Weights of a small GPT-style language model, trained from scratch on English Wikipedia: width 384, vocabulary 32000.
Each number is 500 + 40 x the weight over its row's rms, rounded and kept within 0 to 999. Layers, rows and columns count from 0. Numbers have three digits each. The size before them is the row's rms in percent of the matrix's.

# layer 2 MLP down (transposed), 1536x384, rms 0.0846, rows 466-520, columns 256-383
101:552460483537506538476452479624541527521557427528510553532455474460500521446505444437445478529543481541460564583479506398485517557473457521488517421478522533532464487481454535494450464472537549532472526530492435534532479544490514454491475549451472457501467565491538499535490459497539555472480501501497492506521451463534595498478490446451522440410459590494509502501481544455534435524466
103:566457563515490534492473466471492490512496518474548544504496506471520513528460490520490450499527511532503559491401460444549537561508505439513519503500544528445471478592507507475560474549524511521540562497472509560478576597473535437524506464463513495437580417545481464459526492475497535507522570541557511491579448571453533460440476480538466500476507456556475515455588512505536549523542
086:549538506528535488558463467513497494434478472499515524481515470516545473465477506529498509459476475540495466524521509559472459422465512556407553532460505540420500475540490491468488433536493550515495486412430479437474558541477480541441447522477519564539438489494544604505527435536499531455467466453586505440538539541573519518536514468487474482516484517515463506476550491493489522509542
111:509527507586461513498537458500524476454513442470605593476541437479471453576420488514416473486456520502466508568492469539474472474479466517477544489481478515418503540472511477534529525483574520458474530477465495478437517537511549526429477523534520454431502481509454460485437581438479446529460476563575523413435456584586504489498491554542520484606493492447525475467467497534545458512483
097:566535519490418539537444529471501524520516488501455499505451574437527531548443597485484490512510493484500557570508423584452444417551505516516545477494513495461536519507498548448478540511498492559472472587506544449531447502487417495526491488453480486516495454509524538478436557538478505460502559495453491497472486528492509520460475483528453481519564510557538438540556585495547454434524
096:481448553533504535511471517530491450502501579524512422429489550538483496539505466538488509522459445523503542502458512496441492448564502476476448495506534522544524482551494531521501516555468448514520532426540514485467477551528524620405638538491513491542479540489445506481471453524569481493472406472531472566542479505517542546521411475506484573515476526511480571530486449556494476503509
114:397517496442479551486501505545509532483526467493454472508465522500483487460513486527548552577500524517497466536494497504541541489550505478516448490515447435505520465541560461511604531544507471511517490485553493464530441540523502462561455439477493465553481506509542512500523518417466408487494514436487453514486514477510585528568487501521582489435468464522538471434471537571449480525526
107:497503528545437493538554519510485525439437529505512519466472508603448502456468478474457538534529486532510473537466480505498499523481549498506446628499556473482496522484450483469495505502450436486478585496525509498385571516451445534501539499486497475476528506400406452497520494457528511490578488548469506517556560539548539490496483573515563489614524510529496465503526579458472536479452
100:576488517545480557538581525489457512482523594450396540489521533547456561552490529530520490375427487525468444559514547473490560555521508490531541494562515488483512539431440534481433493482576595517514521580495520543509513549495534506424486582611435520479536476457460489456546503513528540470515456484548535481521490522447507439469514451467522495504504517520472500417504480524550444548508
095:504489421441461517510520487430490513515525523527483477547576449497556459484484519507431512475506500489565550483524507515518451527454521513498499521496504485499490613438492449418483515513577491545555487510516536438500532596464451493451472372491489473446471500483455489520565605450482511520537496558577489552585513512463547565424486493457512462450520528539542468522541510489515461528489
098:528534488483500505434492473513515534454528535463511445515524508470600513553463479518574493515547513516520474579507554451501461536487434530455450483445502524553529559482524488477518469515540539474513485456517424494410567543527505493554574514546525452482507491536531495508461531516551523414499453508519502438508582532481436459469536539526513492475437440529530474559517468500578524517510
126:434479533491476535497473486503521421533542523523479496533534482510496519528491443465559540529504554507501540585489493443507503455482484434504509449513519518508476496577518538523508472495491525483445445453506442517476495545509485431510498505524434467510428460500521441588443474514502535492444413524490471500509561485538526499505500444546604548575552469400445453504545534527539493513504
101:571521530520501530506567556546449522521529498487536482494454480490539452423449545518468482501415483466548477543525454591429591536524559499494445520543504455473431477492498454508414591465517473460464444550582451521545473494477497531504510507464507476559490506454536425580502482456469493506472565521540507589486542560506492535416460465514516487483545471538455527554546498469471525522572
102:366450558493441524507473435527499539560599515530515488500489497461544441427531568431557494450460521530508474442589461476483537481558441544464549488502455491521516519524529531457489457523517534515454521518561598502460431517546461431593540552482509475538549494579522471475522515497445489518479558529509499543460427477598496503501514501454565529505437488519526531503533502494518452505505
099:550516510491473525573451520537480441518438516488478524485473480486498515522413390460497468447536501498582391513580537433431519447565517513535553542494513530559459489460478482541545504548515511523492478493556464469501515545452461410528476491460463501483501509398454544511480499514524489480521521496534519476504458548440541520548536482511504483512441461447533508475371524524515550527470
091:484503505533596601463456569435486477528507467438474580487419525459563533497416469494478517528517499528493466501496457538475522476551469492460483541515459483537506521415548561461462531454475465495469491467498566540491517478525468528517551524501515512556536430495563525550480485488530503550477476487493530514490514504428514486516521535553471496542469507583508541545539484539498513510607
096:490461461506511481538475476433466504528493523471490547524539519519508396544537455554528474457425435534531432525468495497476511469458425554479509483527466507546525489462500484493436463558571543541472534504502531541457545485530483560490496458496487523560506525575470515464486537480449518466541488499502508495481505563364609466471510489510449561528469605495561578490449522520442559475500
109:509507433492536486533539415532520493452502540487453519480411509516451525526534463524524470461538518507514551552510551550559567501485472518423487500493477534559460543540540481530477509460521518486517463528546533496468514517484484582484464473525492519565496576502558431477524516497455519472484563514515443528553520557554563421441475442504583494445528453525533473516456475442470561462495
087:461549488539558499551553497464552491488450542464485440558526462458525490540497471552471492518432522443482538518496467447501488437560478468473509427564498513533491486436527436566512486451557531525501552506516518469550505549561442456471520569555431598482486541443515506561507511517471505502510526466496527468529519522453478466439449500446482498480520473524530450473504556515472485509425
107:497483507490381479476526487441512516461511504468499422486510480517571556470434573517529482464504538545472488445490496516535543536552548428443465462521544552486536546520569511436539467510540539485484542504487470535446493503536513464540508491477510537473419427538438466520491453523513512531502436565447574495524520516472496495565558472466443535510470418541520468463487473480501525466493
091:470526574481488446494480491504533480514524554532525518529377507555557512485521463488503551477540486464538533552497464456530602527540475483568514488469517574437486572543529573476452478464554501456520549577473436446462458495484477514449542478514435536451487419463468461473443467462474516414487500452488550531558556478462503497500495460459493543561410520530520524581434506430452444565536
088:560484535499509558529552473454509513357457494429474472371496513514448565508444444564501482464544506517471555524523498513490561521500523511470485492442507507468459514471452498482468485516446502442520515479452520519462515411493482514485463483513564550569488470506567506607438491498533490521461506484507507463482448466472489516503470499483560515602515556543489422484523478530551522468497
107:514508550517508503478428566499467559494603510513438475541479621495511502533495605445507541529451468494436452495465497510479478480434490443514559492447507472485525546468461495472441490510504477511520586483536577529597494538530505553481462423503527499503487492522540456536483531450531470504476507547482558429530421522454486424496508489528525471538510559487466468502575564486470474482512
096:470536497473488477546466570517504456421447473516535470472523564484441501539442454559471513496485559524492551567492446501481508487482504498528515508530511382446562515512504577477519503495490500608470490416531478541507471473579561535549403527431435516538432468537486508483520473519426501494517475462529476507479560466528590500534512427579521502522427549436513485480467523462488556440519
109:500588486530477428463499471473456469510488537436412473487560496447489466490537482511447452476519467443508528453574560423531525549588504475565496494484505472521504530522508466497533470520511515616496496510504483494469495589488523459501474522464494496499607514485537531503522539532527519570585512551590525503521471527504548513437522462492534447505476481479540449498465532468554534527510
092:476465512465436555460420482562467523429490412488509503527500411558525508516508443505557532588559546524558477465501475457454461501546542556480450430527471516514524458527451529505553516483452462505510503477479505448478569488418483474488438531453524508465482546513478443541490528525494476480528454530393530486576526513462499486545504451545530563454495498488549441534450516481502502528415
092:547388498458464490534445510499524484472512482474546599560433540481483530418514514539471611489559499543546501621489458519505500524458520541539466492527573519508489448486533464525597518483492473547496507531477455556545460525521482514535513464480446466445447481481454501523466488535381550545494421458527494524488446538498533511464517472499525477537544502562500494462565496488467477468477
103:539511488526490487526431436493473453549487528409435537492430436506512507491576520521483461472518523543484526472420427498486538520486539509528482478437455502506547490500538511525493427530529475512431468470534483483521550541448532496480613450391464513462480522451466520509484495427398522498537510448461552464478419538481503505467470522455437487595461526481451526544461536536552483499421
125:578580535509482463485527563470463512529538488518523508444537514458520457460451537529524482524502486524552540465518531537473529501525566487588567379478478543480465417574465528508473572509495441488462464475441532479520524534514415442524534454620513516523505466473546460472496519518549505518501488475581530503517557512508574513416525493480525477520499410503516512505531492512495571561506
091:505483465479482528480571452415601482458582502445480567534477588455493467467552418508478432537483448481416457533503552458531578507472547494512473522549498477512534468501552511519490487517445441495587520528517508474517466516557519518453472454475467507488587513559499530462555510490560525528516502489525554492526478519423454466507459499486512536483529578502469501484510483548553489534492
081:479518485454502574460542453517499526533490493443485528493494495570463451520578526531539504527439496515476489472504502554522503450433411528559489471542541533500503464496496510488507559524529457564499504527468510439487490557506497591485570470530549521558499523477489469492446498526516486493525481522570555557503472543463446584516474539582462593503535530514503487494485543530483476513523
105:510520516519556417515419518512531540480496427501447568510438440540530541566461446469577453476452511529524526492450595478478471534512588454541616511469488501511437491473459521492453523502515473489458515524456485535461501564484503511451472467471506482562487506500472436459493468451481539499496474508558503461512536524507549479494410473494444441458572455535525498493430402552465544471537
093:475499450528485511534483490574432497573523478503522566508500489557450501564471442474486534454497493462514500456549451573522543506443527466565548459472470539514520401454491539464458492477529475396480517462521459487447585483535472555499439436457438520501524520537507472466569517507563447552490531521477458411503478496482453539486411490511460446482450521475426582509439484493487544452556
097:537503527484424527487546439522512446461494544440502559575573552482504447457499498427444531515439521546444526500488425453587570521523492466504476480496498459451494455500495561431552438488460454481527540450511499542484567481437530479535489522446397491494477459534516508557544504504497483460454559503516468498498484481462494461522475442467437470525469507550563523546519521518458546505558
099:444501406504535486476439477530454532557479418554466556551434551489480511502476530432518425492422479528504645458475549524497444489467487506543495468487505541554472471501551424489511511512516539526564575521443474523459555410494508484495442489523457452476585456419514521565481506530482522584454506520512520517472489529474545448426516552515522561487427408524487558531465500498465460501513
083:518532470494487549528534524523435466530482476520471518497477558526429432460514511519464519579520519511489476504493489528492552479534511468500450517492507527529449514515486462542528485546458484541473519553524526435555492495447515561494489481492490541444535480582495541455501477486459487481469510521501530454512429458532489539580419489487494458478443508445474531485484554592420500464483
101:535491555443452481486519520441540490437476486471504466505556444400441464500563494493453515475498426477460529466506430523455516409550446540453519486474538546513519519529511491525470559486466471537484513544506528488492463486527509516491545500480469510482446430550487542420524474460445537463470453455537465497500510462540448464486474483501492521535483485436548570498527475482587437537511
099:479484536460496553489442422503536479457551476478474455502478455501475488488548520502481428482485461551502445529451448489537498497472524471571484452530540464458460456485473563481462428456535483509579500519441489537533527461462556462504581467523471498487473508503578441425520515433536538566573434534512539472490537441543452483549497534500447436481432446549519473480486492522518523498497
102:521446501446526547504477473501511437499463512443467543501568532480530461471510508543634488450489557567536505446540594560499532550503496578555451467524598541506478476457508505502559461518498515508453531495476451546546487517501471455425531500461397497517514462533444558448504554556587467535506551413528495428527561522499415536492535531535497462384465552471542416470478514528510573497531
098:480461473507422488495549499450487487501505449505502507550561544481515566437490607529461480522499598529482434511483477504542470480441464499549524448554512509466571555500516458502519527484582513454546442518481476464572547416465495450540442467559476562443528574509516471501441521498427503519495545526505571535568508475483516506546508427487588477533447491486486491505534487578459516431516
100:507515449561484575508440445539596422504535505534525505533458513534421516519403463546519443507527567480486504518526473486509472490500557527554491548531493495504477482559460502464443487500544540493539482523429555540554358494522503415538428516521454564461484452585540486472507488512508479538527501490481487533475499560502476525484505511583561448485435520490466447483514551392502481554432
091:482506453480571564478522407512496483500465537552561532463489497526442507483403529453525525548523513525529470517459496425454576497561489417527496450426540505489469478479468494533524523505469535526460475493521537587436564558505495475546538545544385601483476499461453507447518543493464495514524490480488520514541497469501463508540476538463518531495494488521545529497546539513517496538528
097:523485487523464511475489509514459532507562477504538555428545452527536477455473552544481488504425498501543520434478544485526555494502502540446424507523553487534476560466573543517493473502421484516424492553533468529534533470537535434514512498407524471461563513472519545490472446593553543442518505508523463495461534515485539462550537524452513507523522454540477489470483401518516571471511
101:485463500515483558537485520495549497507572466522543527538486544520457532505452501463482418513558517513491531514484440504515501539510517502483564558445422541469409465457467465472458545575451493533495478542442563476510456608536508433544551454436520506441508478484563496495491534531540532544471485550507555565586510473514537455562537455543507488534476516534484461543482520435498535482561
094:524505511467474507532559493550486464577601542541490526478450532515496486472560509509540440495494510542475502400452546543532539515531464512415555525423523508505524495466542513489500544495518483538515518547474541607590507512476572533489503427473491489523366542479529504475448428448491430527494483523445561553468477554551535495515461487464562493489477453431588467527527489544570459539454
099:486427454537540505483465480459504457489491496475526529553514513547514463495488505512526479498509534437519535515452506497488505539500491545568504542474502441523487420461473507583427491521455546450542594528465507577490562466559488472483436494573498535515453483422524503521544511483480505509493502480449520440499492446444480553458530475512446535524571440466563475541521467470468502512548
089:583490486501524489501546516466552513519432463472525560525516498518518512466537549453471395510475559534400588477419480495490480481542513533487481560412468476559575514550508530561543495471476494516494482525455548545503521458489548522468494495476501530512468427451514547514523482512422450536499503522599559465477505455517518484515476467476514461478570551498496537499471505477542499475494
102:487508507626511513501493574487519426448453497560475545460423505469521524493484492532418459515464510548500432501563474475520479467538517504516464422539473499537448511457559553563578456488477481524446488501491454492564508523505517435498443499491504509526494478452489533451511493521519535489517463580535452456470493500511554442507499463488524506504473550511409499446502501473462435487505
121:533454524524471450477471518544600475555544574557455538493500497417470516517537519486500467515460489494528481528568519476566502473483542564506511422544462524469509465450532530470530500610527489499514516476495521499546505504493499485514532400539511480472540439490513536539491582504444496476494575459521484472474487506479408413461497494508556472513476522443513522456481443520496464449490
108:469452564513453520492603577490465477483529519498500511607434527476488479433454522465435460497483495477505473512550528483518484397539446553491475522471452491522479516535480461495497473533507510481477436495538474458502504555548552480528522486497483529521482524457509516527521505511439543524517530539470525561528598523514500478541472424431434554458533524537538439425442463493531576606458
116:545489486510544427559511513480529477523576509504543555456531510531489512528520482487466510535388507404468482505530520476559467540521502523503520583548508505490534468555477470470532502450504511459561467532476495534490448475517543546479465621491532439561552502527472450492598500498498513524568541498457459519460485513563444484468499486505557525488501571489623425517476454526531459447527
106:557498378533561555568490502499520556483477485519412518541408524533472507550452469501466571511564594454425510523512490471465503589567489472546576459456463421559488496522564487557500504485538483483459510520502494462489573540566562473489523561497485544519515508495513475547459572529488408478469519492490482532572450502587505526473483535529468472476483473508567452479512526517466512521539
121:509455504508469561505399541504499461491524522478532497541527495462534493530500501537523473528468516489520596586382464473534508510491500470534480554501596470537510490514482461497509491463557553548574492567494483526458467551510556554498462525486507453439508459457531429502608558487499568513391552462529484482508491529558562445472529468570542434473508498538571466428509529485552486541524
085:449511563516576507507489377471537542493508451484505512512523493564462510523515516552475463530475518583493570516453418532480416487558532450531568557506463504385440511497489541497494515514599505521527526473555447502506519436483531460459509507457483487480506522506494603506551527514596503523568438481484524486516546494542491572548489474503494575504523544540484456444476463538523491499430
090:550544527476461468554522540449505546564467508518424424494418530468481527509554490518465459479540448508478447490523481450464525504462498501465544481497476485509528518543449450459547520572485498504535510450432500521484505561472552512512512524479418552453443443481481515469517523468547425426476487590489560513499458536444505550478491498480523457494487451489515497522532579430561534472502
# layer 2 MLP up, 1536x384, rms 0.0987, rows 467-520, columns 256-383
123:475479473450548493475527474459502516450490501519494440514540582546468533418507505527495592488622560549455450490541507531530538418394482468553522553519459491493455527525578426464546459473518491518495477565479494459446472474595515540598519471538526493474504560496451558497518471516463578493512483533548520487542427421528462547543454586508551523453498515433444507519469469562474486521532
090:507502607498495539475545493485508466453465500553527517499419466442495509489436531519543541543514439511563559473425596487564500453480509532478456500533546523488520473480462402498498463504499523521486495550426560415619558529494466499532524568538512486462466534454480487481453514491474446514519565504526498515499566443478391544519524496494493498525503412482512519529512509484496508504496
104:535503438483434392580553559512546518505451486525519431492447535454509526441460467524474486525506410426506494524482470596538484491458506471561494434503458487545510535508510487567498457577544499541499480405497482488513475480469527490554487505528455535518519521454475426474504546504461428534529468528490490443572449549486490417491485490576520433532494481528506510510501509521490496507477
097:514448504475545454491511497480467553503544488470514533553517451483442480464546485537419543505447478555477502450451489494549512519460525514517473552518468502433512483535553457530564430499463433525558528585514435475482507428544490557508584448535475484498393467545483491534495487605468459448503515456459479518463558391503480402498574472470474552526480454550532402467495480437474499533484
106:534514564520531474441497436506511519484515471541501456474460475480495512513503492516454501499538501493498428479483551465524566497537452544531565510531506527539477493432467512434469494512508526544462479532465470520495542457491506447474520542551468545527487461532555543509422490462404572453529479479505487467460458468507418550482489523566568480505501536485445441442448492523431481512505
105:473520484543477495463539508454545466452444504495478477471558539498520442534547455480515564643564516463578429467524480519538485527500501488529447506484515444454553450577491464593539478467536545446529485562516467486511408510532504487503471577470439537532530516559510508455520568457526470507487539449444506517495439454500496537445518460525538543487459485532543499441433510515446504514522
119:476521523485582408513554558523442519470455514566466436485486454427473479489494508512539529551524501550533495446370486595491551453450482491503488548495548498532438521482485496502450433535538486506520546503465467454489498482503398456476486507497485472558527455476481562568501458534562491492533487557470496489482558514531531500535503580497502529451539439455494485525513498432476543549474
094:404560433458461513453600470528454501516451489513505591558510480538528481550510524524522556523544494454470548571523538547482513499478468491507481508424440526521469529508511426530438533538490495474525438511538478430482449495510588555489452399484554512488439453455506525449481459464482512504497453488497476510537547487507460493565566464550538507568552555527475497497487449500508446457492
095:538489517474487543500453552477470521517519510577540502481552591488444545503466555513471528491512506496487418503547442553561521534519468499453498478496490534471547473527464516545520496533472537554505539495456566519539513491490456526439445455529529522471500524470478539509422431529429533479462487527453492511509472417493543532473498567453508443531498503441440410543452513523420493548497
095:532522449556547500492471529520496507508494509483454489513511508470557525492500504531492498460480460578550436498497454548523600451490474480505452493521523468510465530534494559464445480553496494521446493529470488556502510509448535517506523516523470548536515440507588521399462387486437447472477418498489509544485412451484472553484491500512482457494515483467523549433543468521542452542509
120:461572598532469492461505518477490494519526530517477491509458483497472472468534471493564531475513529580514507539506507552470456501479485575517570539532466504522499499484507564523439500490570459480414420485540448542489442526549520469498493488530498503575517430530466403507505492523517540452498434540476505464463485433489495523474445529535540518523520444424506446514518429539532454498514
089:464523503473464474563491546583473578468576445582530540494634481526430434557483521493470512556453556529536472489489470455441493494508489525513464556490512485478463484469526486565497464445543546483473389554495434510539406444490502469490480488542490533525509468539566575580496447495495489512473452478615511428530516478512493481481453542482558404521468514536516496449527535493450453489502
098:520474492512558519466588502444489568574546518477531490518543490571490498511558525513527446456484426566509434526536511510537505513479505530491512448438528502546568538471551516523530538525524532521496473577542531497508540479455409523447528520472456490499425562548538509555522481521538473473466450554550552613472474479552486499455429502452480547559467544530538463471496479479545510531504
095:538513502531489470465521503524500491462484501511414497465589484543531543497473514464531542449454483569441526573470556550541501428511467560519565521504523441585440403514502475504527430557531497502527522468559531483440520469449523417508530532485494495552487462428481503520452504450528499451466593557517514465486482436501492497539450501582535519509487518498499498459494488511483521507474
096:527477523462578432521487506459526508492463446537510429551503452485487509533539506478434534464483528540528429447513489457496427436497607500548519514538482570449454532493502515570546482546493510430505467501539524537544526494512475516476505489503519563553513496547520497558492444448468526463524495419523465434545490471544549493522509489494507488504515528531487541512440521532500506407491
093:521482530515511509447509470495492503531467543428502566531571489570471481556615453516518512495486504489480518475554484538506514448515506518488560548456477512590494589526487575543516493529525498522541535494481529536458550495468535521492484442536414470432536515507494519520433482458517521505555491530487472442457550496442538429523552494438497534520465483483469538523428425483481470533500
102:445445522524477540497503493503466515449532482486568590464511543484459481579508527487525493501552525535466497571454444589508514489486455517464507494582484510525478560487450451565449517491554563507571495475542481485535489483477581578489514543515477537530513533457522485465501461540452515517498576533526471498518512483493540469419488504503560494523574509454526447568475485485507492454438
081:524547497486500485563504522498534497541507456466545481485492514524461455559552528548473542507507482504465426526551482500479485449509581489470503523463470494494506498512524466518458464576481595482515574580483473526508441473504530470472558554448564472508528508525455591504465446435473528515488408547436463556426550479517475482535520486517452452469529489473451555543550460501526538488571
099:518461548506471469494466575555581460478448474476495462462458563492511461483572584587472451507541426441533488469509460512524511570428529436494493479557514555540581522558523510503513506612530520570425502427420477495483540485508510488481478450448486499507482528492515483401543521503501434501516516494426512472536538484525527468441524418530473480444569483499438548466541500506549537450537
098:499455489521538530510532520479552486475588440516546483403607569413440536420479526524528499533515528462487420481553531479482468562432515569497526497483475474530497537477504439513506536506466500518493371494542515562503544479513534457502514513508533482550507576529533465483489481530586530590502465458548530430513445577536475534523553523479498534418528456468433471507512462531458499458505
081:453477477479523582508529527438574509527487499408525522522582483524494461510521520488503476552547527519508533477530507514518546565490430511538512521543435448514473497474518482506559495475458471438499526518515521539483597510554523532521507463504485484466496526513457429469475505510467505536514514570471494436464530601454494427505484451529516437533472532454499572544470527535526454583470
111:560504466565509515516470501517559514573564487494488532405469512486502522414515605541498414500516502496510477553519444549504529554499472517479492556508424508513614453517561453492492481509478440501526517421487461460485473525453483484519523464470551477514531571550526554424456501463500483490507479443491456515379503476523512485438474504467532514466514531495493420566441547531505504578478
100:498482560524540502535543499453506505505457499483514504486482501445436491544453551499497545472566427444506519426537540433517482468490529442497468439414533513535470523462495437486451566434454517498551495638528530520561535507436510472506525464552488513457486504492488476444522492529453478501559538529531562479596452519412442473520504597436514491479602480509500516570533523443527483548559
116:518478464543503468486511480548525422489589458524449501508507506497474591470586488414468544466599581454537506517501524430505556493445517551576493529503566518514569594509527518468550482505525549486449502475567482514466493546520608501499562492511519552451555635541417585486492451465510538512537523508535528504503540474546516514585500466541497556549503445453463504520451464530432425508554
104:514525564579565499480553483482518563553519531489473520513537481444447517511509505525514503461426502480499526501540522569520511485556445453485516534455434513531476484422464504516415487532493527507444490483516506495553472529499535537600500413502519504503496479514546453479446487431502462510490560523559510460442507537508438547520482525471532503488553446441525477510471541540554481486560
103:455479472564552523502541443572508523470511487541460465505487511547522492532486553495543385480478535492476558475481469464524497528534527482510543512450519500521553457510512488550449446542403506493471459511485503472496544544471460460496554521483473458523532517503492510535596553535552475500590542476423555523482491458473474514540434551465430531442539493541580490508425512557431462528545
098:466443512463557569487455525492544470519507510502418445475504435557478504479495524478476509546488463549560510473493585446513529535541489559480463474544526463437471536551492417484427480552535550503486530477549442509492486457512529489521465413570533425459507547445590505419492511512497534494523482484431532489484405535552454555526544523581573514485507498469561556563571492563463511498502
123:516566508511550391510509494542467544601479456544500521494529431479492466505418552423527472498460538507563470485538535494559534483572574593548414399531447589467488503529451571495479583509487518459497476437509498418480535498528515455546494487529455477484493472441477463475575470498546502513519448544526444509465549501507475513480500440536434462497496485466486554480533489509455499495515
082:519489451487519467511529519411353463523481470492464521467511504497522505493516508509562528495526554461389501446544634449543576548480519524575553482550476483476419364479456478544473515498480519503538491497547517601520517496557532523487524492449507581506440538548472529531559556498502478509466530536510567496440456483551463458541485505519479543549470496502445500478482491490432490499479
067:439480521520499523421576509492461489561470558507489490493567495477443486516536517517460446576462441466494475517550446551508494501537441431573470455493424534519518506435563596440455583518497539458471555535400560449532503488506416523517518529501497464544518469516500463439487545530596481477457464575466515516502470528424488510502504485457536518531479485522517493439466551564433472502511
103:542511468553522538531553445471501504500503577491566503527480514517472466524482460508465502569496492484428507495488501492493475460545541542489540479464497453446495471506489444549442544508468541526470445462501470528442474475502465490487555508471509484547529521554493382473484426509510458463502474477441507545493457525551534531420485541466434454530539505587466567586460438482436479499512
092:466540475579505465449484518569502481525515413527491459469565502465395487519517421514453432481485549538479538481477504526524487472476446524546409517571430526515482563519468459524525511518521473517567544552503462420558534487471443465475508555521460508529502464551523545568516455506516502494496447475432537505450524488480464562471514488522529433462582539518482495479437509447431552498451
091:510561435456439491502464482499484485487426456499529550480422479481482457457572483463497446515487501528498461553500477510506466527449417538533532492466512499506511411522464401565529542489490475500448474430501510456471498516489548493454488506537514527531486507462497562488502516500552498500476528481530484552461478530534389529544501514518549571537537511460507477569530456539522476418503
095:519545516498547429473549490507529502504542441545522500485445493487524526612475561476441531453448487466532494543532472566503513491445415529451497527460559569563445527412596529477546473493461615509490507521471519467483543490445480525471451461421470467556542533502545569509527479567455521496551476504474556492500426508448442484533449516492457428489493428525484496511448578522455449573537
075:482517525526494521517446509517467578439541506489483506549504512498525504509509525501518525491453448473511516543484449559485486492471466506574533479500510517532544523460512503519506497483443430520567477497432517474526557469408504513496585506530534507496489465530434576506493516484512502475470499471452444529444533469497502579545549449477561417456527515471495539513500460547461518558510
093:503508560541531537454496418499533509453522507450578483463521455489455489484506520594507496468532487453441454408491472543436566510514448561498583540510501502508525477488531588503470527479479558510479508515483522524585529492526526538446503434499441481451460564517481568480526478540462504524509530584461474496512469503525466425503482555463519544540531542416495518435524468506510491540462
102:416500475452475506547539491509512488508549566476528501481480522531514516499479449521468533544566512518505542542544483516482563479516503436523495540525522494557498561472442556499492531505465524447565576463653520471533500517536491573497547524472505515467499533523471488537465499548531500498503509476512452519400502479444527485542504501475544445507536437484508475532556532483482521487586
109:500573522561467456509495440488482542560417449507563423478499480488544458495523533534501466513494496497417485514538567541532494473531441490437517501578485558524515438532491514496545559527469475517487568455485495494551473484467478459511493583509526531561513422514495504514502466556561509408481490541491537539503497484539463487466444488494545499462539509495447559451457566473425544487450
102:590544555511476465414484527462595471513397492474489457412552461427551510543597473533470537525542449462538496469452526512533531554505535503471539532534529557509608570487557541491472501552474465481437486466487470523499458591476504541474507463512506479543481527532478502451579510514573493532517522486560523541452472483518542555478533507497506487488511532451538526461437512519566491510559
089:510521548489421482487526458474540481549535560441515485456551494471466470472518500545541463512455506471475460525505487514514534477516535513535559493560445471498503517497496521528485480521476449476541468566492509457460578488516489509465451506588516543484583594510462467533450554519543485575422427526441457512513536497490503477465481481531540506508490507576519492542488375437531498560470
087:538486518463521463540549481446479478446548421565526472473473462525481444526435481476526480477505435461488441412489461509567470460512391481569590445436501483534554495521538449532514475492517478491457449481520442545615647471478452516528505543496408481531496473489397521456443526506436421519456421523512564488495438471532491438516594481520447442505496481463530411477452529478502465487484
084:473495475503523487515415592490447492534491473531472471469522518509455468483506518506503558473514497446513475486498510529439495457541401556455519528479504591503490526522552436494497475553446442551495507535469478501485557507463458473544520469538467534541586473541445549541462496523527505437512507540565478528463506472510462493508480499578530517484456520482506437507479519492494510492483
108:483584521422577417547483494538500568518503536561460486531526497592548444471512564469517453510541428491490556523447530521555460483530503507508519500472509437524503553473475468525517459506439503512434539494500401509525524505496496555511476570557515490528495490473469496481512506536552492474487541416537469466441443508503443432515512432456545571490503525374512495433510487474491470584565
087:536473550499411467518542478442472543523542467555526471360489523479539517446545484447473517500500478465499495495501527503529514525494463488521461474470513485550435499433591451541490437467482510499533463487524430515477489468495517522486539526503402430460502488523508433484529466549519542497498404578475548514495506428453498497477504586515509483567481444497436447422514480524395490482520
104:392517446434465517461559476550465577492561485506490505516517444481523546540536539508492458539496537578487442510497502516497425472380475437527542543496527453440459575487533512473554475516524451517521493561565476463511457485547533540531543478474498516510466519524504477499522468519479449582503473535464513540497495506574507505561457443582520485579502505502495482547417545520586474499481
105:484481501518487483547505466486503591484440521497546485521488452452515479624510520482549548612519463437547502519482488481409522492522442419482513485520536494479393527506539463481449499550434480500470460487430420435513508538547504554542488564491507521463534531547428472525525553452436529529534441533472553564528555534457517510511482519589445447490482442425496507563423534496464480458476
095:529514533507480454507483501492479506456465515443502515549552516531476494498556414449544487468550485488534524438515457478553474424436436505546512486569508531509508512506513473471550549499531442446524519500435424498579490412501537479536489530496537398554490451441478491445532468421431461543492407473545541442536532463496512489529507542486455484574500557536534563506515496494469511448466
127:481584492493458494464563486552509501510542518503544473466474527440509486563579496548469548521490486447531455506503537519466470541451510538498533474498514585453477491464538499575485553533551529502551476504494481508479529483512511504500584549514430482511503541422541534508596505424491536534494453480532448488502555446449479512588498495472541441539480447594524483470489465584495504487430
107:462506528470593473521500453501546477439528539461476491498496498534540456497554507475531459492500554450466518496551485475488519509496432487483528462475534545460518580564519484554530552476494488529503447477450501434569508524458524463495515401422509467518469523449443505448571528441535510497571556429536464415553487451453505417523482474518511558514587495505471474497492529519387544554463
115:479536498447443508481503476419538523478561509504512548470533445545587470510499517477469491436504474462448496501462498441478553495472520453479582538531543495521529383487450542442506487506543516464556467546477484535504560459529513498492432483482506529491440510479537435486455544465552496465540495516446471521459498503502442496506475487502557459466476491476520395461558479468455428503481
110:531532501503505454566512471465450547510433472481547474409524476489462494477583477445462503516500494460436448496476445560521556483446440435577458439521465540497559503550472487525511507526485505498506489525520431505452528541570443495555501518476488540550493498575475530487515533465540502564555478450526505478545582511502474421496521562477545480551526501523465529503455611490526471451545
178:470587428490566467501556493478529495452469436536561470497534625526474516490495524525557450580513526527489470564519502499482492494410513474514451538516456490538490419476527468514497463544477562515486506548520448485575419490511460489525484482581546534495478573510456476582562508552490519546456511505506460503519489459519497509514577514531597551496552400413504512450471484581528527465493
096:518469487486523544461533486529519477467434490462516492452448476489590500448542524416482566475524485465543489539527536498495514487368411424487534469506507521570494535490538476426491485460486510427465491508473619516454527494474477531547451511602533456560496522553496477513505497507467492458434507548502533465503543515500538502502534527437456439505444439438465502474512528534544385540559
086:503465512514588504519425496515535509507442530525553521520494458497511502498499556410523542523537563536486581531466498416519504528529503498487553509504473579408493536575460476531508453443538524507521470440568532508505483431510475494487502499529509513566532532457504502556490446511535412518474545470506560448591419392512502488553566533539486511461521504537534495541493462523450516449513